config.yaml
activation: "swiglu"
norm: "rmsnorm"
positions: "rope"
rope_base: 10000.0
attn_scale: 0.177
bias: "none"
init_std_up: 0.052
optimizer: "adamw"
beta2: 0.98
Each number is 50 + 10 x the weight over its row's rms, rounded and kept within 0 to 99. Layers, rows and columns count from 0. The size before them is the row's rms in percent of the matrix's.

# layer 6 MLP up, 320x128, rms 0.159, rows 0-50, columns 64-127
101:58 47 46 55 68 55 75 41 46 67 52 43 58 65 52 63 45 52 65 41 47 45 51 32 59 50 36 51 58 39 52 36 50 53 60 67 58 66 42 46 60 65 53 42 53 46 56 56 55 54 54 63 40 54 51 56 49 57 39 49 56 79 58 45
100:47 59 39 53 47 54 60 55 44 30 50 31 31 43 48 44 54 38 37 45 32 60 47 51 64 55 34 81 47 53 54 43 43 45 46 62 51 29 59 64 55 37 45 28 57 53 50 44 43 51 57 62 38 40 57 61 52 35 53 49 48 54 61 54
103:49 27 58 39 49 61 48 47 53 62 41 40 36 51 55 58 49 52 61 44 44 69 54 58 55 59 48 51 40 58 58 51 58 47 47 54 53 48 54 50 51 59 40 62 44 62 47 38 44 66 64 44 41 31 48 45 55 54 58 44 58 26 46 48
103:46 53 51 63 47 45 53 61 47 21 52 54 64 67 64 46 59 42 44 44 63 36 43 43 55 64 43 54 59 59 51 68 76 50 28 48 59 51 64 56 61 39 53 52 49 49 33 53 51 46 51 53 46 59 62 63 54 47 45 54 54 61 54 54
102:55 60 56 60 51 41 54 60 66 39 56 68 38 58 41 64 47 47 53 55 41 50 61 34 58 24 68 53 49 44 60 60 62 34 47 58 38 48 66 59 40 50 59 60 36 64 64 62 62 55 30 45 32 47 65 33 57 41 38 44 47 54 44 43
102:41 56 52 44 46 39 36 41 53 59 51 48 54 49 62 44 50 48 51 56 66 55 50 55 52 46 35 71 64 57 46 54 38 54 47 61 58 52 33 39 50 55 40 71 50 47 57 70 36 40 38 48 48 59 37 62 44 54 69 63 52 42 49 52
101:54 60 59 56 53 41 46 44 47 43 48 39 54 43 69 47 45 42 61 49 46 45 39 49 48 57 50 49 48 22 64 40 56 57 48 63 47 44 39 43 39 40 35 41 69 48 36 47 44 58 60 60 54 45 46 68 50 58 44 31 64 55 44 56
096:45 37 49 43 42 58 52 48 51 68 66 48 50 46 58 50 69 37 65 43 58 76 45 57 48 47 45 56 49 64 56 61 41 46 52 65 48 31 45 48 33 53 54 32 70 46 44 29 49 56 54 47 63 43 48 56 67 27 44 43 44 55 63 45
104:45 65 49 50 46 68 53 45 51 64 46 49 67 37 36 60 58 51 46 45 57 65 53 64 38 42 50 41 45 43 47 35 46 75 41 36 57 53 53 52 46 58 46 44 47 57 46 52 60 53 48 63 53 54 65 49 46 55 54 64 58 40 28 42
102:48 34 73 60 49 48 36 64 52 50 53 29 69 48 52 45 62 48 38 50 60 53 48 48 49 66 24 36 54 55 68 42 61 57 67 52 46 53 48 57 55 52 38 43 41 58 36 46 63 42 50 53 51 48 66 53 53 41 55 63 62 49 71 48
101:62 45 46 64 46 38 53 73 57 60 62 46 27 32 57 41 53 37 42 30 55 42 32 51 47 59 69 78 49 60 65 47 58 43 73 66 45 50 51 61 46 43 53 40 52 42 37 65 62 59 35 59 49 46 53 55 38 43 53 54 56 57 42 68
109:54 29 53 62 47 39 51 58 43 31 61 44 50 60 47 60 50 28 48 53 45 46 56 60 58 39 44 60 35 45 39 57 53 65 34 40 29 50 56 41 56 35 38 59 63 51 53 47 34 49 48 50 62 55 57 39 62 24 40 43 44 63 53 48
104:38 58 41 43 62 55 57 36 50 51 59 67 53 58 56 55 54 51 48 60 40 35 47 34 42 58 47 64 41 45 50 66 30 63 34 54 43 34 44 59 67 62 51 46 56 54 69 29 63 53 47 48 42 58 61 43 29 52 65 69 41 58 42 43
102:53 38 66 57 50 35 44 45 60 57 53 44 49 48 44 53 56 57 57 50 41 45 41 58 47 54 55 49 47 40 51 50 62 33 54 45 42 48 54 55 60 40 49 39 70 42 48 49 52 54 35 47 38 63 56 50 45 51 52 63 60 39 60 41
109:48 67 68 42 55 48 49 46 55 49 36 55 44 42 58 58 42 57 47 29 46 54 55 57 50 25 60 56 46 48 54 60 53 54 36 56 45 57 49 51 38 41 62 40 59 55 53 56 35 59 41 68 66 36 44 48 58 66 45 57 64 56 38 46
095:56 45 42 44 39 29 62 42 44 54 50 53 34 63 36 39 31 37 52 59 60 41 61 48 65 62 41 64 62 56 52 46 50 62 51 52 47 53 51 53 49 58 62 44 51 47 57 49 58 47 51 74 66 45 57 59 54 57 39 44 42 49 14 55
093:58 47 58 60 58 48 47 46 47 63 44 47 42 61 34 46 42 56 71 41 61 28 44 46 49 44 61 61 42 40 30 38 48 62 48 35 38 55 46 71 48 63 58 49 40 47 46 57 49 54 61 47 43 67 48 64 30 49 52 51 59 44 43 51
099:42 33 64 67 47 49 43 25 37 55 24 37 56 45 49 39 52 55 63 43 38 64 52 51 42 58 57 58 52 65 41 59 60 62 35 54 38 63 48 46 64 37 57 42 43 58 32 47 62 53 47 43 52 44 57 62 54 69 43 48 54 47 51 57
092:56 26 38 55 32 60 55 48 42 54 57 51 27 64 41 44 67 53 48 60 55 50 41 51 63 42 67 65 36 55 56 49 41 64 56 73 50 60 54 34 43 46 54 56 58 50 48 63 46 51 39 43 59 44 53 41 51 41 52 68 33 50 66 52
099:39 55 47 60 53 54 68 49 59 55 51 62 59 56 35 58 72 43 53 32 44 33 52 45 54 69 31 69 56 46 55 63 60 52 51 57 30 45 56 59 71 56 45 44 46 50 52 55 49 48 50 45 44 35 51 67 71 52 57 49 41 72 36 43
092:43 62 64 46 60 46 50 63 55 39 66 48 41 62 51 57 51 51 39 68 39 45 32 45 58 48 48 56 56 46 68 34 74 49 62 56 49 48 40 69 41 56 60 56 49 51 57 60 45 54 57 36 47 44 44 35 56 39 50 76 42 64 60 40
100:29 32 36 57 51 55 44 59 47 61 60 61 74 51 58 59 57 55 56 48 39 25 70 36 45 42 40 54 59 30 39 51 41 45 48 59 56 57 55 43 54 53 43 38 41 46 46 49 52 54 59 43 36 50 48 60 33 69 43 61 50 51 50 41
089:55 33 49 62 54 63 45 40 40 39 57 45 57 56 47 58 53 31 78 68 51 41 19 42 44 40 49 44 58 55 39 40 47 53 60 50 38 54 50 59 43 42 42 48 53 59 43 45 50 43 51 50 67 45 39 67 55 43 53 57 56 59 54 61
099:49 55 49 59 52 54 31 51 53 47 38 41 39 42 31 43 36 67 49 55 50 42 39 38 45 55 61 39 39 72 35 39 60 46 51 60 40 62 50 44 56 46 29 38 50 48 39 35 56 54 54 46 44 53 61 54 39 50 59 54 70 29 56 54
112:54 42 52 52 58 52 48 41 60 61 51 59 60 66 41 74 71 47 46 38 67 47 42 57 52 61 54 47 71 56 60 58 44 57 63 36 43 58 59 51 40 58 43 32 52 50 57 60 44 53 53 47 28 45 54 43 49 49 40 36 48 25 44 65
095:41 49 60 53 37 56 36 67 42 47 36 38 27 38 61 43 58 62 47 36 46 48 33 44 54 61 47 46 64 42 67 56 50 58 53 65 62 43 63 55 57 50 72 40 44 40 35 47 50 57 65 44 54 44 60 44 46 12 37 47 39 50 52 55
103:37 64 47 43 36 40 47 53 48 38 50 55 44 54 48 50 60 61 46 57 42 47 45 56 61 38 78 57 50 57 44 32 53 44 56 54 61 50 55 42 62 41 54 46 59 53 51 47 45 51 67 52 70 53 30 60 47 70 52 49 59 61 37 48
096:46 44 63 73 63 63 49 39 43 36 43 48 66 63 56 76 61 60 67 59 29 36 45 59 52 35 58 52 42 50 59 38 58 38 44 60 58 64 57 36 57 45 57 51 42 56 49 49 41 55 45 56 54 61 58 47 54 52 58 41 58 46 69 57
099:52 35 56 34 44 49 44 63 64 60 42 42 60 55 42 53 78 42 51 49 46 59 63 58 34 42 36 56 57 52 44 65 54 70 45 48 72 37 54 59 60 46 39 55 60 62 45 51 57 34 48 49 40 60 56 55 58 32 52 52 46 53 62 72
099:46 33 37 52 39 54 60 59 45 45 43 44 26 51 42 53 48 42 70 37 71 41 53 52 50 68 50 62 53 23 50 59 42 42 41 53 33 57 33 50 46 48 50 59 26 36 39 63 61 63 42 53 66 41 35 50 64 41 56 51 55 46 54 50
099:52 59 60 52 50 56 52 50 54 50 34 46 56 50 42 54 56 64 38 53 36 49 47 39 57 56 42 41 72 50 54 57 42 54 44 32 54 47 59 56 35 69 49 69 58 49 31 57 65 58 41 39 52 48 55 52 42 51 32 75 62 50 46 55
101:55 44 30 45 66 58 48 42 49 62 53 38 45 44 38 59 64 56 59 37 63 55 55 47 45 43 54 69 61 49 72 58 51 31 53 47 56 52 63 52 53 66 25 61 52 63 41 40 56 59 42 53 56 58 57 66 24 60 74 49 43 43 57 46
095:63 54 44 50 37 71 55 68 58 54 57 56 45 46 57 61 33 44 42 39 49 42 49 43 53 33 47 66 66 37 56 49 40 60 42 48 64 43 43 63 60 38 47 41 70 28 37 61 76 57 27 50 52 51 44 47 50 55 37 54 57 51 58 52
102:37 51 21 60 45 52 60 40 58 42 53 34 38 32 49 53 51 56 66 45 40 42 47 53 46 47 65 50 43 72 44 58 60 48 62 52 45 65 31 55 57 54 64 48 25 49 71 34 42 46 42 41 41 52 47 59 56 35 42 43 53 42 50 52
104:44 49 56 65 43 61 53 42 30 39 49 55 53 42 61 56 34 34 54 74 48 40 46 40 56 48 34 48 48 37 49 44 48 44 70 46 50 74 47 61 55 63 44 50 53 38 55 52 61 40 34 28 53 44 54 42 51 52 47 57 48 45 40 58
099:67 57 42 66 54 40 53 44 55 55 50 54 54 71 44 21 60 49 50 47 38 47 57 57 53 51 54 59 66 71 53 45 53 53 55 67 49 52 44 58 62 44 46 50 45 39 55 68 54 47 70 45 65 41 58 47 47 49 56 59 40 47 59 58
095:57 45 60 46 38 58 59 35 56 39 68 35 47 34 40 60 58 51 60 50 55 58 44 64 58 47 47 48 38 54 65 56 46 44 67 50 52 69 51 63 54 50 40 46 34 53 48 52 46 53 52 56 39 48 45 60 45 42 39 53 46 40 62 71
098:46 18 50 30 44 63 58 43 45 59 37 63 52 55 51 41 55 38 45 70 30 57 41 41 45 42 51 54 58 54 50 39 46 47 43 48 48 44 53 71 44 35 50 37 25 49 66 49 45 44 41 56 48 38 42 42 50 61 45 39 32 60 39 56
103:41 48 48 43 35 50 29 40 28 56 32 50 57 51 40 59 45 46 51 57 59 37 55 60 44 25 70 60 63 62 60 49 31 46 49 60 52 50 45 64 41 45 65 47 54 59 50 69 67 37 37 44 68 47 51 48 45 54 69 31 41 37 44 56
115:55 54 48 62 33 54 40 33 56 49 48 47 44 65 41 38 61 38 37 60 63 32 45 52 48 56 53 34 54 54 38 51 52 48 63 52 41 43 57 47 35 58 47 37 45 45 41 29 43 42 42 47 43 77 48 58 36 55 38 58 52 36 38 46
100:51 43 47 47 69 38 51 62 48 51 47 74 50 39 51 39 29 59 48 64 27 45 60 42 41 48 48 57 41 80 42 57 57 48 46 53 44 52 59 78 43 55 58 56 47 44 68 48 55 48 50 48 47 45 53 51 70 41 43 70 36 62 41 32
097:57 51 61 52 57 39 42 46 42 44 40 56 42 61 46 55 53 36 54 22 39 40 52 46 59 27 41 54 38 63 33 52 53 35 61 62 63 64 54 41 48 52 40 40 57 47 74 44 42 43 38 56 35 44 47 39 57 63 53 52 62 41 44 42
097:62 39 59 46 40 61 56 48 61 56 60 60 36 54 60 37 56 37 80 60 68 52 46 45 43 40 56 60 56 40 49 56 45 51 42 60 54 58 47 51 43 43 33 40 60 52 36 55 54 38 44 56 51 44 48 56 77 48 47 35 31 50 63 55
098:65 54 54 43 71 59 47 59 36 44 47 46 54 47 32 55 41 56 50 56 66 44 48 47 56 49 62 33 52 52 57 49 53 33 46 43 45 52 58 40 43 61 54 61 55 53 39 56 50 56 42 57 60 64 46 52 66 49 44 36 61 55 45 58
104:51 40 46 55 52 40 64 40 49 69 42 40 31 39 60 55 50 40 32 53 45 41 67 60 59 33 50 48 54 50 56 43 65 57 44 64 46 58 41 42 50 44 55 44 39 35 53 37 43 52 51 59 46 53 65 42 58 28 46 44 42 56 44 70
093:54 62 50 56 50 35 60 59 48 56 58 51 49 37 48 40 34 46 32 49 73 45 25 45 49 45 59 37 35 63 56 57 46 53 58 56 34 41 46 50 55 48 50 35 57 41 33 37 41 54 40 50 38 35 63 49 50 50 46 40 46 61 45 56
096:36 49 45 52 68 51 43 55 51 42 48 60 52 48 56 43 62 46 40 56 56 61 41 46 69 41 65 59 50 53 50 54 80 63 47 60 44 53 61 48 48 38 57 34 71 22 64 68 32 44 44 49 59 49 65 61 48 40 57 55 52 43 36 42
100:37 63 39 53 60 49 60 47 58 50 46 46 46 33 47 47 42 27 73 48 43 58 44 53 47 42 61 48 35 60 70 47 55 60 59 86 28 78 36 53 50 46 48 33 54 74 62 43 58 63 59 58 59 43 51 59 49 51 45 51 42 58 56 51
107:55 53 50 58 37 71 49 40 48 57 50 47 40 61 51 49 40 43 47 51 47 60 49 50 40 45 55 60 45 62 49 42 42 55 53 48 51 70 49 48 56 41 47 61 42 54 54 56 69 31 27 38 82 34 48 59 37 50 55 58 39 53 62 54
103:52 52 46 37 62 55 54 41 37 43 38 27 54 58 47 49 47 47 49 50 42 49 48 64 51 39 61 63 40 40 59 63 29 69 60 60 41 34 55 35 57 43 49 48 40 46 35 50 60 48 41 44 36 61 50 33 42 53 44 49 60 49 46 49
102:52 54 36 39 41 49 55 41 61 36 57 59 30 62 59 48 67 50 60 83 39 62 37 33 46 49 45 45 37 48 63 55 61 59 42 57 43 70 49 63 57 48 44 44 38 48 43 72 44 45 34 46 56 41 67 47 68 45 65 44 51 65 47 47